Weights of a small transformer language model.
Architecture: RMSNorm before each block, rotary positions, tied embeddings, attention and MLP in parallel.
Each number is 50 + 12 x the weight over its row's rms, rounded and kept within 0 to 99. Layers, rows and columns count from 0. The size before them is the row's rms in percent of the matrix's.

# layer 4 MLP gate, 1024x256, rms 0.0656, rows 243-261, columns 128-255
107:61 43 40 59 43 50 63 65 50 43 28 29 28 24 51 55 62 39 61 58 70 42 60 60 66 33 58 46 48 54 42 48 43 51 39 33 50 57 84 39 63 34 45 67 40 46 66 56 23 70 64 51 69 50 43 64 60 32 43 41 34 45 50 53 55 66 44 56 48 55 40 61 48 60 55 53 49 46 41 37 48 41 49 34 48 49 49 55 39 48 63 46 55 58 39 34 42 28 62 41 68 80 38 28 47 77 49 47 56 65 61 41 39 47 50 61 58 58 21 24 40 39 37 36 45 54 59 49
104:42 48 38 39 31 44 42 65 44 15 37 50 58 40 61 61 45 63 36 53 62 53 61 58 66 43 42 63 69 89 46 40 63 42 68 54 61 67 48 45 47 38 33 40 57 48 51 59 43 43 75 59 63 60 31 51 51 35 57 49 41 46 66 36 62 69 47 39 43 33 55 43 47 45 49 55 50 23 56 24 32 45 56 71 25 39 54 45 22 75 56 65 41 55 50 45 50 49 37 53 62 45 67 47 68 52 55 46 37 45 20 73 29 43 48 43 51 43 61 49 47 40 77 48 45 48 65 45
100:31 43 47 39 48 58 52 74 50 59 56 44 56 53 44 62 57 67 53 83 54 65 33 54 41 55 34 58 67 54 50 53 32 49 69 32 59 44 32 68 66 61 48 43 40 55 38 38 29 56 51 59 52 54 43 32 60 35 64 33 68 74 38 59 60 55 35 49 51 53 55 68 37 20 48 51 41 38 53 64 58 48 46 54 70 31 48 72 57 44 65 55 38 41 51 43 42 40 50 45 61 33 33 36 57 57 40 54 67 50 39 50 64 55 38 50 50 47 36 44 37 48 56 74 62 49 40 49
103:49 52 46 52 38 53 39 63 34 57 38 55 82 63 57 59 53 37 44 55 41 66 70 40 67 61 49 52 56 71 64 33 57 58 44 38 60 47 63 48 66 49 35 50 73 54 39 78 67 48 54 56 55 65 33 46 48 28 59 52 56 45 57 56 60 69 50 48 38 35 61 53 44 40 42 50 60 51 54 44 42 55 32 36 38 47 42 27 52 63 70 50 66 55 63 79 47 38 24 56 51 46 47 29 51 55 54 46 49 61 26 80 72 63 66 41 56 64 42 55 46 33 56 37 39 37 55 37
105:53 29 59 57 38 57 47 33 50 63 43 41 66 59 59 77 64 49 55 30 32 62 71 61 32 69 51 38 64 54 34 35 60 70 45 41 55 54 54 40 62 49 59 61 66 31 46 71 59 67 64 08 37 65 59 45 49 33 44 62 53 68 56 51 45 39 48 45 71 38 43 57 43 58 56 47 18 54 37 30 46 42 35 44 45 70 43 40 41 58 41 47 62 65 66 45 40 52 53 48 56 48 51 35 64 50 59 59 45 55 46 34 71 46 49 66 47 42 60 46 39 60 49 22 36 69 48 70
099:56 72 30 55 37 64 60 39 42 45 43 59 54 46 32 39 35 51 49 69 38 66 50 73 62 53 58 33 42 73 45 69 53 34 48 37 38 61 48 57 55 48 40 39 39 50 50 51 53 40 48 35 44 40 40 53 33 54 56 32 63 46 50 35 35 64 56 46 58 64 56 59 39 46 68 58 55 44 44 58 75 38 36 43 30 60 50 59 69 88 30 62 40 62 48 45 62 35 37 43 50 48 43 39 51 69 64 54 58 37 76 54 68 60 45 55 64 70 47 30 37 43 58 46 50 41 53 52
096:71 46 50 45 49 51 66 45 62 49 43 36 63 69 46 59 59 53 56 57 65 40 69 37 50 51 37 43 44 32 50 54 50 54 58 44 61 67 41 57 54 39 41 55 48 56 20 55 19 41 55 73 77 50 39 37 52 76 43 55 28 62 51 46 45 43 55 58 51 67 56 60 31 69 52 38 57 62 43 59 65 45 28 57 48 26 52 25 32 44 46 67 48 41 72 43 62 48 55 42 63 64 62 63 38 50 37 46 48 56 46 46 24 46 64 49 45 58 39 47 28 57 71 43 64 41 69 43
100:59 30 34 25 75 44 52 62 78 52 68 56 68 92 50 44 32 89 58 50 76 64 18 41 47 36 40 53 54 62 71 45 52 58 57 63 53 78 39 40 37 41 52 46 39 58 43 30 57 38 68 49 55 63 48 45 46 30 36 66 57 40 49 57 60 48 42 53 71 45 47 43 37 54 52 31 42 66 72 54 49 43 51 50 49 50 69 50 41 54 62 25 47 49 70 62 54 48 40 54 69 49 63 41 58 46 69 57 68 59 50 50 55 44 36 44 51 58 50 55 49 61 69 49 52 64 54 39
098:62 54 55 27 76 19 62 50 37 46 47 47 48 49 52 45 51 35 34 55 50 70 54 59 29 57 42 42 39 49 60 78 52 22 54 57 68 60 54 53 40 49 62 47 49 28 45 47 46 46 41 40 57 69 71 39 77 54 63 29 57 53 50 54 30 52 48 46 56 49 49 57 54 61 55 64 64 78 48 41 58 59 66 55 34 51 45 71 36 16 59 52 35 33 42 31 41 50 67 26 49 49 52 50 63 33 42 57 41 62 63 16 53 53 47 54 65 53 35 32 66 41 53 36 42 59 63 45
096:22 73 56 70 38 81 43 60 25 41 49 44 68 65 45 30 37 33 46 56 43 57 64 36 43 42 50 46 58 49 47 25 38 36 49 51 42 32 56 56 29 65 49 39 42 49 47 45 52 19 39 54 61 52 34 51 22 26 42 41 41 37 55 54 59 76 62 69 22 42 52 49 61 53 49 51 58 45 58 32 61 67 57 56 50 48 60 44 47 58 46 46 47 47 50 41 44 57 59 80 29 63 51 56 31 46 54 50 43 51 52 63 40 64 53 52 45 46 55 43 56 60 39 40 57 48 58 48
096:54 34 40 22 59 56 51 59 49 31 54 55 28 61 49 35 50 37 60 45 60 56 50 65 48 69 40 57 53 22 47 45 52 36 52 29 38 50 56 45 79 69 49 42 34 50 36 64 66 55 37 60 56 59 63 60 44 62 23 48 72 37 55 41 50 36 50 35 39 40 37 40 47 30 60 53 32 69 33 22 47 49 51 58 60 59 46 59 39 67 62 60 33 27 51 70 43 53 72 34 37 62 43 32 42 41 56 60 38 72 59 45 58 60 33 68 42 52 62 45 52 49 66 63 43 73 63 67
095:53 32 32 38 42 63 57 61 43 45 50 50 53 45 62 39 55 41 59 43 32 62 80 41 73 63 42 42 65 49 50 54 47 55 40 51 51 43 53 37 45 73 56 67 64 53 43 37 53 42 42 57 38 53 40 52 47 51 42 55 42 51 66 47 60 26 59 29 61 21 84 20 24 57 43 52 45 47 56 37 54 50 40 38 36 56 68 39 62 56 29 58 60 38 33 59 47 53 31 60 57 48 40 56 39 54 48 40 39 64 51 55 72 73 38 68 55 51 48 47 65 56 39 56 45 36 56 37
097:39 48 63 51 36 46 50 51 46 52 57 72 41 49 37 58 31 54 46 53 54 32 37 27 37 42 33 35 58 56 51 43 59 63 65 41 39 65 60 38 54 56 45 56 72 46 48 49 52 74 50 48 69 46 50 69 60 55 24 43 56 57 37 43 18 43 46 33 48 50 35 28 37 43 72 27 51 56 39 65 65 52 37 37 49 65 29 60 57 63 61 48 51 50 47 49 53 53 69 57 45 57 51 41 48 70 54 62 42 43 64 45 52 51 56 59 64 68 40 49 56 75 64 55 68 60 59 50
103:43 58 39 48 62 55 39 45 65 69 50 67 58 65 44 44 72 44 64 39 71 47 38 56 52 61 72 66 53 51 73 49 44 52 52 39 46 45 40 55 68 56 47 54 39 63 56 51 55 44 54 52 71 56 54 46 56 59 77 66 40 52 68 53 51 69 44 37 39 54 57 54 56 47 57 46 48 65 59 63 45 59 68 60 40 60 56 66 57 28 59 61 47 51 40 43 79 22 63 26 45 54 27 53 48 72 44 62 39 40 49 48 53 57 44 44 73 46 47 63 33 58 41 51 50 58 40 38
104:44 48 33 50 58 57 39 38 68 61 68 53 47 32 42 62 65 48 43 45 49 45 54 50 41 21 62 50 36 49 57 70 59 57 75 35 44 53 49 63 65 53 52 55 47 56 39 63 63 28 55 64 52 50 60 39 26 27 51 38 54 35 46 61 30 47 63 64 47 42 63 42 58 32 59 48 54 63 59 32 63 76 69 50 44 48 66 21 50 52 53 42 61 60 54 53 36 46 52 52 25 42 64 56 45 50 54 56 35 47 31 57 44 54 29 60 35 41 57 60 76 37 63 35 30 63 27 58
097:45 43 28 47 44 71 46 45 35 34 62 55 37 33 65 42 61 41 30 54 43 57 41 52 33 52 32 42 68 36 50 66 44 49 39 49 38 62 47 41 54 46 72 32 44 51 24 43 63 60 53 26 42 35 54 39 40 60 45 61 23 52 62 43 55 42 60 29 54 54 73 54 53 44 63 34 46 47 45 55 36 36 49 44 50 57 66 52 65 26 61 55 30 49 62 28 36 35 44 45 58 45 55 48 68 38 51 37 51 39 25 33 46 60 40 62 39 56 40 44 47 57 76 38 36 59 60 66
100:30 57 43 44 56 55 42 43 67 51 52 68 50 45 27 69 48 48 38 34 72 29 58 47 48 76 63 51 65 41 36 50 30 46 51 50 46 68 48 41 36 29 52 55 55 39 48 38 51 51 54 59 49 63 60 48 37 41 43 59 45 65 46 61 61 54 81 36 47 53 61 58 44 39 77 46 49 51 49 75 53 42 66 61 79 33 55 46 53 44 71 36 55 41 38 58 40 53 50 61 62 34 34 54 52 44 42 58 56 48 44 23 55 45 68 49 27 64 54 25 80 54 38 37 40 45 62 46
098:58 55 35 25 32 58 49 32 62 38 64 56 56 42 62 44 40 45 56 48 36 51 71 45 68 54 62 39 33 60 46 52 40 26 37 56 48 40 52 52 58 54 53 53 27 31 73 48 66 60 63 64 66 40 34 36 34 51 62 38 66 27 60 45 56 36 49 42 54 50 66 29 55 58 67 69 50 65 67 55 48 59 58 42 51 49 47 56 42 46 50 65 46 48 60 39 47 51 37 47 62 37 55 37 53 20 61 49 46 72 46 31 61 52 67 55 58 28 57 39 51 45 81 69 48 49 54 40
100:66 53 48 34 37 58 45 33 66 68 60 64 55 57 50 53 57 47 47 60 40 70 71 50 36 55 39 55 56 51 41 64 52 43 59 48 55 63 69 62 54 39 27 61 51 50 43 39 68 32 66 23 41 53 47 41 46 35 43 42 58 53 48 48 47 55 37 52 57 52 58 58 68 52 40 56 46 51 57 61 79 35 54 50 54 67 50 65 48 42 47 64 55 43 66 49 58 25 58 71 37 48 55 48 58 50 45 59 54 64 57 53 59 53 61 32 49 55 43 54 58 77 77 50 32 38 54 60
# layer 4 MLP up, 1024x256, rms 0.0655, rows 243-260, columns 128-255
105:48 58 59 47 57 67 60 52 42 32 48 55 54 40 37 80 28 52 57 64 44 42 41 50 40 48 65 34 57 48 74 52 42 52 42 47 54 49 24 32 51 68 50 63 62 52 36 23 65 54 57 55 47 67 42 65 43 50 56 57 67 54 49 34 55 67 48 68 40 42 23 58 54 48 40 56 67 60 83 33 48 40 46 59 35 48 63 45 53 56 50 43 41 46 59 38 42 46 39 70 40 37 46 57 39 25 57 60 61 55 57 65 68 27 42 39 33 39 58 28 15 53 42 42 50 68 50 41
103:49 45 46 47 51 38 30 58 47 43 54 62 68 39 40 46 56 56 53 41 42 48 65 43 45 35 72 71 29 45 53 64 61 30 57 36 63 33 55 53 60 53 64 68 31 39 24 31 38 46 64 59 42 76 44 58 57 52 48 57 47 40 83 27 52 40 43 41 62 53 46 62 67 63 30 67 41 50 85 72 41 47 50 66 54 44 60 43 48 41 67 54 45 35 60 60 57 43 48 43 41 53 54 55 52 46 49 41 39 50 41 68 41 46 54 45 31 25 47 33 40 49 60 57 49 57 34 66
103:32 53 36 48 38 64 31 55 47 52 33 55 57 45 46 72 52 53 31 66 42 50 60 31 48 29 41 47 65 44 49 51 57 53 54 32 48 52 37 62 55 30 40 67 41 42 35 48 52 33 47 57 69 24 21 52 21 41 65 64 48 65 54 65 60 46 42 44 40 35 57 50 57 41 37 69 58 51 47 56 19 56 57 42 59 41 44 46 43 58 27 35 33 56 67 56 79 51 51 36 54 45 40 29 40 49 60 60 68 46 55 39 65 53 41 39 64 64 39 45 39 51 45 55 58 62 33 42
107:21 51 70 32 46 59 60 49 44 44 39 60 57 54 59 51 28 42 51 57 44 56 51 63 41 43 52 39 45 50 57 52 51 36 52 72 50 64 30 51 52 49 62 53 51 36 55 55 48 61 55 52 46 49 58 48 53 45 40 43 38 33 48 59 76 58 51 53 45 63 47 46 40 50 41 58 61 56 59 67 61 47 45 68 67 54 38 49 43 40 44 59 63 65 49 43 59 33 88 58 75 57 29 70 44 70 77 53 35 52 67 30 51 59 39 34 41 41 65 62 70 20 50 70 49 32 55 36
101:56 36 40 41 40 50 47 54 33 80 52 55 69 23 52 40 22 53 37 34 42 48 45 25 56 38 47 36 51 75 60 67 48 34 31 54 51 54 57 56 44 49 50 59 54 62 52 64 70 46 54 38 48 34 42 49 71 38 44 38 60 30 41 30 51 70 54 69 59 43 65 47 54 59 50 53 45 64 66 56 64 42 41 51 55 68 48 44 45 62 35 61 48 31 51 57 40 43 59 37 12 71 46 60 54 51 69 58 29 32 47 33 27 64 52 74 41 54 52 51 61 51 46 50 56 55 70 45
100:44 43 44 38 40 50 40 41 55 49 49 42 58 35 62 48 50 59 41 59 39 42 66 48 36 48 59 63 37 45 61 17 66 54 47 57 67 39 52 57 46 47 48 34 61 69 73 68 54 25 25 37 59 46 48 57 59 41 43 54 59 47 49 34 44 24 31 57 49 72 62 34 58 47 50 36 71 52 74 37 47 66 59 41 54 45 55 51 47 52 46 58 56 72 57 47 45 49 55 57 75 37 72 41 36 36 48 58 45 55 22 33 62 27 38 58 52 51 38 31 51 37 51 53 56 57 63 68
094:59 36 53 74 41 61 45 68 54 63 48 39 51 55 50 59 54 55 40 63 40 59 43 68 49 45 65 61 55 59 57 41 60 33 30 55 51 59 63 40 47 34 54 58 17 58 31 40 23 39 56 40 57 58 60 55 51 38 44 23 40 41 44 78 47 53 36 55 55 55 70 33 68 50 47 53 57 47 41 54 61 63 37 62 17 20 50 49 62 50 53 46 78 56 51 39 59 31 24 49 54 49 61 33 68 62 29 27 50 34 51 29 41 45 43 72 68 51 46 43 62 48 44 66 52 53 73 52
094:35 42 47 49 24 60 58 64 46 51 47 47 48 65 54 31 50 51 45 48 47 56 59 55 51 56 45 69 42 61 55 27 46 64 39 52 49 52 58 47 35 44 53 56 62 58 51 61 26 38 42 67 44 33 58 63 64 59 53 36 84 49 57 35 39 44 49 63 42 52 54 61 68 49 51 22 80 66 31 36 53 42 56 50 33 44 32 69 59 52 35 48 51 50 39 60 41 28 39 57 58 46 66 30 59 46 24 47 38 62 61 46 66 52 60 58 64 35 34 64 47 48 44 19 52 32 49 79
098:43 53 53 39 56 58 73 43 37 63 66 36 37 58 65 47 51 51 30 46 49 55 47 46 56 69 31 55 59 49 59 44 53 44 76 47 60 44 52 71 56 45 45 41 55 36 80 53 44 63 52 50 53 57 54 51 63 63 37 47 58 67 42 38 57 68 53 40 53 36 54 61 56 47 33 46 35 51 69 78 63 75 71 42 47 42 37 50 41 28 63 49 72 34 53 34 45 36 41 57 45 39 37 62 34 42 57 33 52 48 51 63 47 41 54 52 61 59 38 41 57 44 66 61 38 52 50 51
096:71 80 54 44 40 49 65 45 71 65 58 48 43 37 68 62 34 58 52 33 66 46 66 61 47 35 52 61 70 58 34 46 51 41 48 54 39 54 40 18 30 43 61 44 70 51 54 58 37 38 59 50 63 31 49 70 47 35 70 61 54 79 55 44 44 38 41 51 61 51 41 52 60 65 63 62 55 53 67 43 57 43 51 52 53 34 44 52 49 42 65 46 60 86 66 53 53 55 56 69 58 45 59 22 62 44 59 39 18 51 47 53 56 64 41 57 57 40 55 58 69 41 47 59 45 53 60 46
098:56 53 46 52 64 54 64 42 37 41 54 46 58 48 41 33 33 73 60 47 72 36 24 56 53 51 48 38 52 33 53 59 46 43 49 38 52 47 41 74 41 47 31 72 71 62 55 55 54 64 63 56 34 60 59 62 51 71 38 58 60 53 52 58 56 64 38 64 51 66 28 54 65 82 52 66 50 68 46 44 66 75 62 49 54 32 54 62 56 59 66 67 45 62 65 37 75 61 33 62 51 68 49 32 44 39 30 49 48 51 67 39 60 52 65 33 44 58 34 41 42 61 45 67 29 34 41 65
099:36 63 58 48 42 44 48 38 56 60 42 40 39 52 60 36 80 44 48 54 49 61 46 50 33 56 50 40 41 62 57 45 45 23 55 50 57 74 57 34 33 24 49 46 34 49 63 28 44 46 45 48 47 64 36 47 42 48 38 43 53 75 49 50 52 32 49 47 63 60 70 54 47 40 61 57 80 54 68 40 64 62 31 47 48 46 45 31 43 58 51 47 69 45 40 44 66 60 48 37 37 63 46 51 42 43 49 58 65 69 48 49 61 64 45 38 71 64 42 41 46 44 61 76 59 24 43 73
095:48 51 54 48 41 57 65 52 53 63 39 54 57 53 38 47 48 54 72 46 48 23 41 38 58 63 37 66 46 57 55 52 65 49 36 65 39 59 49 74 41 62 68 60 42 54 57 49 55 47 59 44 63 68 44 41 39 62 40 53 27 40 68 46 63 55 42 47 54 49 53 47 45 57 74 49 44 43 27 51 32 62 78 70 45 51 56 50 45 39 29 71 65 49 66 64 49 44 34 20 51 61 37 63 43 58 50 23 65 52 59 48 75 52 44 37 35 48 70 83 41 16 46 46 32 60 44 49
101:48 48 66 56 44 65 44 39 61 71 49 38 57 60 25 60 67 34 44 48 65 45 33 47 51 25 40 36 52 51 37 55 53 66 45 65 42 66 41 33 46 59 65 51 65 51 69 62 46 54 63 44 46 64 54 60 45 60 59 69 48 49 55 51 62 63 49 48 27 37 21 62 53 47 73 52 51 55 68 81 47 47 62 30 47 32 53 58 43 45 41 57 46 55 47 44 46 37 58 50 62 28 51 77 48 65 58 53 41 24 45 69 48 56 77 53 47 50 55 51 50 51 65 47 30 34 38 58
099:59 50 43 59 70 38 31 65 45 68 47 52 63 49 47 49 37 69 60 47 70 55 61 66 37 42 27 54 57 49 45 32 46 66 50 68 60 42 58 51 49 37 55 65 45 59 41 40 51 72 34 51 53 25 43 49 24 47 51 37 42 34 33 47 56 45 57 50 48 41 58 42 63 52 43 56 53 56 42 44 46 55 50 35 45 41 30 56 63 49 34 47 65 46 60 62 44 62 45 41 63 31 40 46 31 55 53 66 41 63 59 41 47 53 36 31 41 61 52 74 66 38 70 64 54 70 70 63
097:71 52 43 49 36 41 52 57 58 53 42 48 58 51 41 45 41 30 56 54 43 56 34 43 42 45 46 63 51 41 58 56 30 70 52 45 58 47 50 58 57 73 39 45 43 57 44 49 45 58 47 61 45 54 47 67 61 40 67 44 18 87 28 42 56 54 55 47 37 39 75 61 46 68 54 65 63 61 59 58 51 44 70 48 56 41 39 43 45 44 48 41 52 43 44 49 52 56 50 49 54 65 44 48 56 59 49 37 39 36 36 61 55 51 36 43 69 38 48 32 41 47 37 38 42 23 41 65
100:43 40 66 43 42 42 64 42 41 48 66 52 51 40 48 72 66 49 09 47 51 44 46 63 64 51 34 51 23 53 57 42 43 59 38 59 36 43 54 62 54 65 57 33 62 43 59 52 39 54 39 56 38 42 54 30 58 49 34 45 47 48 61 62 37 45 57 47 68 43 44 54 60 77 56 48 53 50 49 31 55 72 48 43 56 65 10 67 62 32 55 29 55 57 52 34 63 41 71 53 30 38 50 57 52 57 25 55 38 64 78 36 54 49 45 66 56 48 58 65 33 40 41 46 40 66 33 33
102:45 66 78 49 76 59 70 43 41 61 30 35 28 44 40 51 52 63 53 61 70 44 35 46 59 58 24 68 48 35 55 41 60 61 39 61 37 28 44 66 37 48 56 60 47 50 68 32 49 52 52 51 29 52 48 56 54 48 52 48 39 49 55 47 67 20 56 40 52 63 56 61 59 31 47 44 40 50 69 38 41 69 63 48 70 50 55 69 41 49 60 34 59 52 53 51 49 43 31 43 67 54 43 62 41 64 58 68 65 55 65 48 50 25 35 45 55 67 56 36 44 51 48 30 38 48 53 43
# layer 4 MLP down (transposed), 1024x256, rms 0.022, rows 243-260, columns 128-255
100:59 44 49 50 75 47 58 61 49 75 54 58 52 34 20 40 52 43 61 49 51 41 67 70 64 45 30 66 56 61 72 45 50 36 39 56 49 29 67 48 60 57 32 58 39 46 60 51 53 67 63 55 54 47 66 66 52 31 60 53 61 47 52 75 66 40 47 52 48 20 69 35 65 31 38 42 56 45 24 64 70 31 36 49 49 40 60 34 40 23 54 47 42 34 44 57 76 52 53 61 38 56 37 43 46 50 53 41 49 59 26 64 42 54 49 53 75 46 59 50 69 55 23 28 60 57 50 80
101:61 69 37 48 41 49 47 51 54 56 29 45 43 44 59 42 46 51 56 29 61 49 51 65 45 69 42 71 42 53 63 58 50 67 54 37 48 74 60 51 46 40 58 65 56 51 47 59 51 64 37 73 44 56 23 66 55 42 49 55 43 23 64 51 41 54 31 51 50 49 63 36 61 65 44 37 49 53 43 54 73 55 46 49 45 73 34 79 48 52 54 41 53 43 65 55 37 67 53 57 35 53 51 63 44 49 55 61 63 45 50 40 62 44 42 55 58 48 41 36 20 54 59 30 42 70 33 34
099:60 55 39 45 57 54 27 44 58 54 44 44 39 54 60 39 33 56 73 59 37 59 58 56 63 53 41 72 38 53 60 51 50 59 46 78 47 51 55 66 49 60 73 50 53 57 41 44 61 57 68 57 45 63 75 55 77 52 55 41 53 56 55 38 33 29 52 47 47 64 69 66 69 63 45 41 51 64 53 52 60 68 45 69 37 58 55 56 55 43 48 78 50 34 28 52 55 40 39 75 48 43 38 68 46 64 43 35 29 39 59 39 34 43 33 34 43 64 59 54 55 42 40 60 49 47 36 45
100:30 38 45 43 55 53 27 42 41 48 35 29 67 41 54 44 41 30 31 39 43 58 65 56 65 34 41 49 45 42 41 54 27 36 19 31 49 25 49 57 49 64 49 50 45 33 64 60 59 41 59 47 47 46 59 43 46 72 57 31 34 43 55 52 61 41 36 50 48 45 57 69 44 51 31 51 61 47 64 59 42 58 46 60 27 30 45 36 36 85 61 47 50 58 57 55 48 59 51 50 41 51 49 60 61 58 39 83 54 45 33 34 64 53 54 57 38 66 52 42 50 48 53 49 49 54 54 42
103:57 51 51 59 48 73 59 52 51 38 39 39 41 57 53 42 54 55 52 51 57 59 82 58 48 35 47 60 54 28 56 44 69 47 65 43 56 33 69 34 39 42 46 42 68 51 54 28 28 36 55 43 44 61 59 57 67 65 41 53 38 47 65 46 44 42 40 31 47 43 37 50 42 64 48 39 45 50 25 46 45 59 44 47 55 53 39 43 36 60 53 63 69 49 47 52 54 57 35 39 61 37 65 43 74 53 58 77 30 52 44 36 53 45 65 41 56 48 52 41 34 75 66 39 43 66 37 52
101:63 55 49 72 61 65 43 50 72 18 71 29 46 49 38 43 22 56 44 46 46 54 51 39 60 46 44 39 44 56 44 40 64 51 59 45 38 60 47 73 35 43 42 23 64 49 36 64 57 52 34 52 23 60 53 51 40 25 59 65 47 66 51 49 51 62 65 40 42 50 54 48 51 47 52 62 66 57 47 65 44 35 51 42 60 59 58 55 37 17 55 27 58 53 67 39 62 64 30 25 35 33 50 39 58 51 59 40 33 37 47 57 55 46 47 32 52 30 55 47 50 43 24 56 56 37 38 40
097:41 84 36 44 51 52 60 38 45 46 43 50 57 51 45 32 48 49 79 44 57 52 48 40 61 29 49 18 39 46 51 49 54 63 45 79 56 45 61 38 41 50 51 48 27 34 54 63 46 41 27 79 72 60 64 41 53 57 66 60 47 58 61 37 46 52 65 54 43 58 56 42 40 41 49 59 66 46 60 61 51 62 42 60 58 54 53 46 42 42 58 61 43 41 42 36 36 45 50 38 42 47 34 40 41 45 48 69 67 67 48 53 26 29 58 70 52 68 37 45 56 65 76 65 63 25 60 46
097:63 55 26 47 40 58 67 56 81 60 47 42 43 40 44 59 48 43 44 55 40 52 66 26 43 29 41 41 69 64 47 36 69 39 40 45 79 33 46 65 56 67 41 63 45 21 73 49 82 66 62 41 50 64 55 46 44 33 77 55 53 38 79 50 62 43 45 37 57 57 50 56 41 43 54 66 43 55 63 32 52 46 53 52 40 72 54 47 71 57 65 62 49 59 38 52 49 49 43 33 50 53 41 75 36 58 56 49 82 62 38 63 57 46 39 60 51 48 57 46 41 40 51 69 52 52 58 37
099:56 59 41 41 73 52 42 66 61 51 51 43 44 41 72 61 52 40 54 38 70 49 67 56 46 43 51 69 41 51 69 61 47 47 37 42 55 46 68 43 51 35 53 46 40 43 51 47 52 46 39 39 71 50 55 51 60 54 71 59 66 60 70 54 52 55 26 44 34 65 53 40 28 60 48 40 45 73 54 46 39 32 45 41 41 53 58 48 48 51 41 31 29 50 34 55 53 68 56 46 52 51 38 59 48 54 54 56 54 72 40 50 80 31 38 62 59 55 61 60 47 66 51 49 50 67 50 60
095:66 35 48 44 47 57 43 59 51 60 36 22 28 54 37 44 69 52 69 49 51 47 67 53 54 50 59 46 48 45 44 39 45 45 50 24 53 29 38 34 28 31 57 57 46 77 41 32 40 51 33 60 45 54 40 55 67 26 39 49 53 37 75 54 44 45 47 39 21 37 30 34 52 43 52 35 61 47 63 51 44 52 66 35 47 39 63 49 59 50 44 22 56 37 39 60 49 29 59 49 67 57 44 60 39 50 51 46 47 51 43 59 63 45 57 38 64 40 46 58 31 66 45 57 47 52 43 46
096:49 47 40 56 57 58 38 42 64 64 31 48 49 53 65 37 70 49 51 53 67 57 53 66 73 33 51 69 45 63 44 39 43 40 57 41 52 53 59 32 54 25 40 52 42 51 73 54 76 78 53 64 55 63 73 50 56 36 64 58 57 50 53 44 70 51 24 74 45 46 39 41 58 27 62 43 60 57 33 45 54 56 54 46 51 60 55 38 50 66 51 47 39 48 47 52 49 71 60 45 39 33 47 71 38 51 50 46 47 65 37 43 53 59 41 46 26 49 71 51 74 67 66 70 50 56 46 55
098:43 37 44 46 39 48 48 58 27 65 53 80 40 43 54 59 40 53 42 50 48 60 44 40 51 41 52 39 63 37 54 76 54 48 49 47 60 73 28 49 56 44 34 40 57 65 49 54 44 59 54 56 55 59 61 20 33 45 58 41 70 46 38 28 43 56 59 59 57 32 66 57 53 46 49 39 45 57 50 46 23 28 76 60 67 38 52 52 13 40 74 41 25 50 53 55 60 41 56 50 69 42 53 41 53 44 44 58 33 51 50 45 45 35 53 57 47 50 63 47 57 38 63 35 29 62 56 40
103:38 60 60 54 19 65 27 52 52 42 59 62 61 48 48 37 50 63 49 53 55 53 72 35 41 48 40 46 43 46 31 51 69 42 64 62 58 46 58 56 43 60 39 64 45 60 68 51 35 39 50 56 69 63 62 58 52 64 34 50 49 42 62 62 49 17 49 36 05 61 39 49 49 49 73 32 59 35 58 55 32 50 72 31 48 43 31 65 62 56 63 38 58 53 43 34 37 37 40 53 48 46 63 55 37 50 52 60 34 43 54 76 72 54 61 39 60 42 41 37 46 36 62 53 75 46 54 54
105:32 52 67 41 61 25 35 58 59 48 60 49 85 62 56 46 52 65 59 47 45 50 46 78 62 52 57 44 69 26 61 64 70 28 42 44 81 53 45 45 71 74 48 24 56 50 71 57 49 67 43 60 59 57 38 54 60 45 47 41 35 65 21 71 64 66 48 49 50 40 66 49 39 58 35 57 38 43 49 43 44 55 56 56 49 50 69 54 65 80 66 44 41 59 54 54 44 21 49 42 52 59 61 60 27 45 51 51 69 42 61 74 55 37 59 67 50 47 47 57 51 45 52 42 31 40 63 57
099:52 46 59 55 47 45 35 49 54 54 43 39 45 59 51 52 65 39 60 41 57 48 53 28 49 55 45 64 55 72 53 63 46 47 69 61 55 33 45 63 44 53 50 47 45 47 53 53 41 54 28 57 55 31 43 48 57 57 47 51 48 56 51 54 51 32 43 59 57 55 42 61 31 66 42 57 39 52 73 43 41 54 47 57 29 46 50 40 43 66 28 20 54 22 51 58 60 32 38 63 55 56 27 30 55 65 32 47 39 53 65 51 49 55 45 59 40 41 37 44 59 53 45 52 58 36 68 62
094:61 37 62 63 31 58 42 38 46 77 43 40 73 47 66 47 46 70 18 50 41 54 61 60 53 39 46 30 33 57 54 51 54 50 54 31 51 63 47 38 47 62 33 47 35 55 64 71 31 32 53 59 36 23 61 47 71 65 72 55 76 37 55 44 69 53 68 53 45 55 30 37 44 37 37 69 55 53 51 37 52 53 63 42 43 43 52 48 50 35 37 55 61 60 44 35 54 62 50 64 49 57 47 47 64 38 53 67 64 52 29 42 38 53 64 29 49 33 45 33 46 48 33 66 41 36 37 76
102:42 29 46 67 49 54 48 58 52 73 44 53 52 46 82 54 48 85 71 41 45 44 54 66 64 48 45 59 44 44 41 46 41 37 59 64 56 58 62 47 64 68 51 59 37 80 39 65 45 48 53 48 71 40 54 49 39 66 44 57 48 55 79 66 70 72 25 50 42 31 73 47 30 62 51 60 64 43 55 71 54 44 51 42 38 43 57 60 56 73 52 41 64 69 69 39 61 57 42 52 58 61 39 26 32 51 52 42 63 55 53 54 57 41 28 47 58 68 44 55 63 63 82 67 66 52 53 55
108:35 38 11 55 50 70 56 40 62 44 61 55 59 43 50 45 66 53 29 78 46 30 42 58 80 56 63 62 42 50 46 51 60 61 60 24 57 51 49 61 51 32 48 58 58 48 52 61 55 54 76 51 50 59 39 46 48 59 49 38 39 63 47 41 52 52 64 55 38 48 65 18 43 47 77 39 53 59 51 35 38 76 55 50 50 59 49 52 53 40 40 47 42 52 40 57 51 49 49 53 43 42 60 46 63 49 66 72 53 58 63 36 69 48 75 37 28 51 49 54 39 48 43 42 73 52 45 65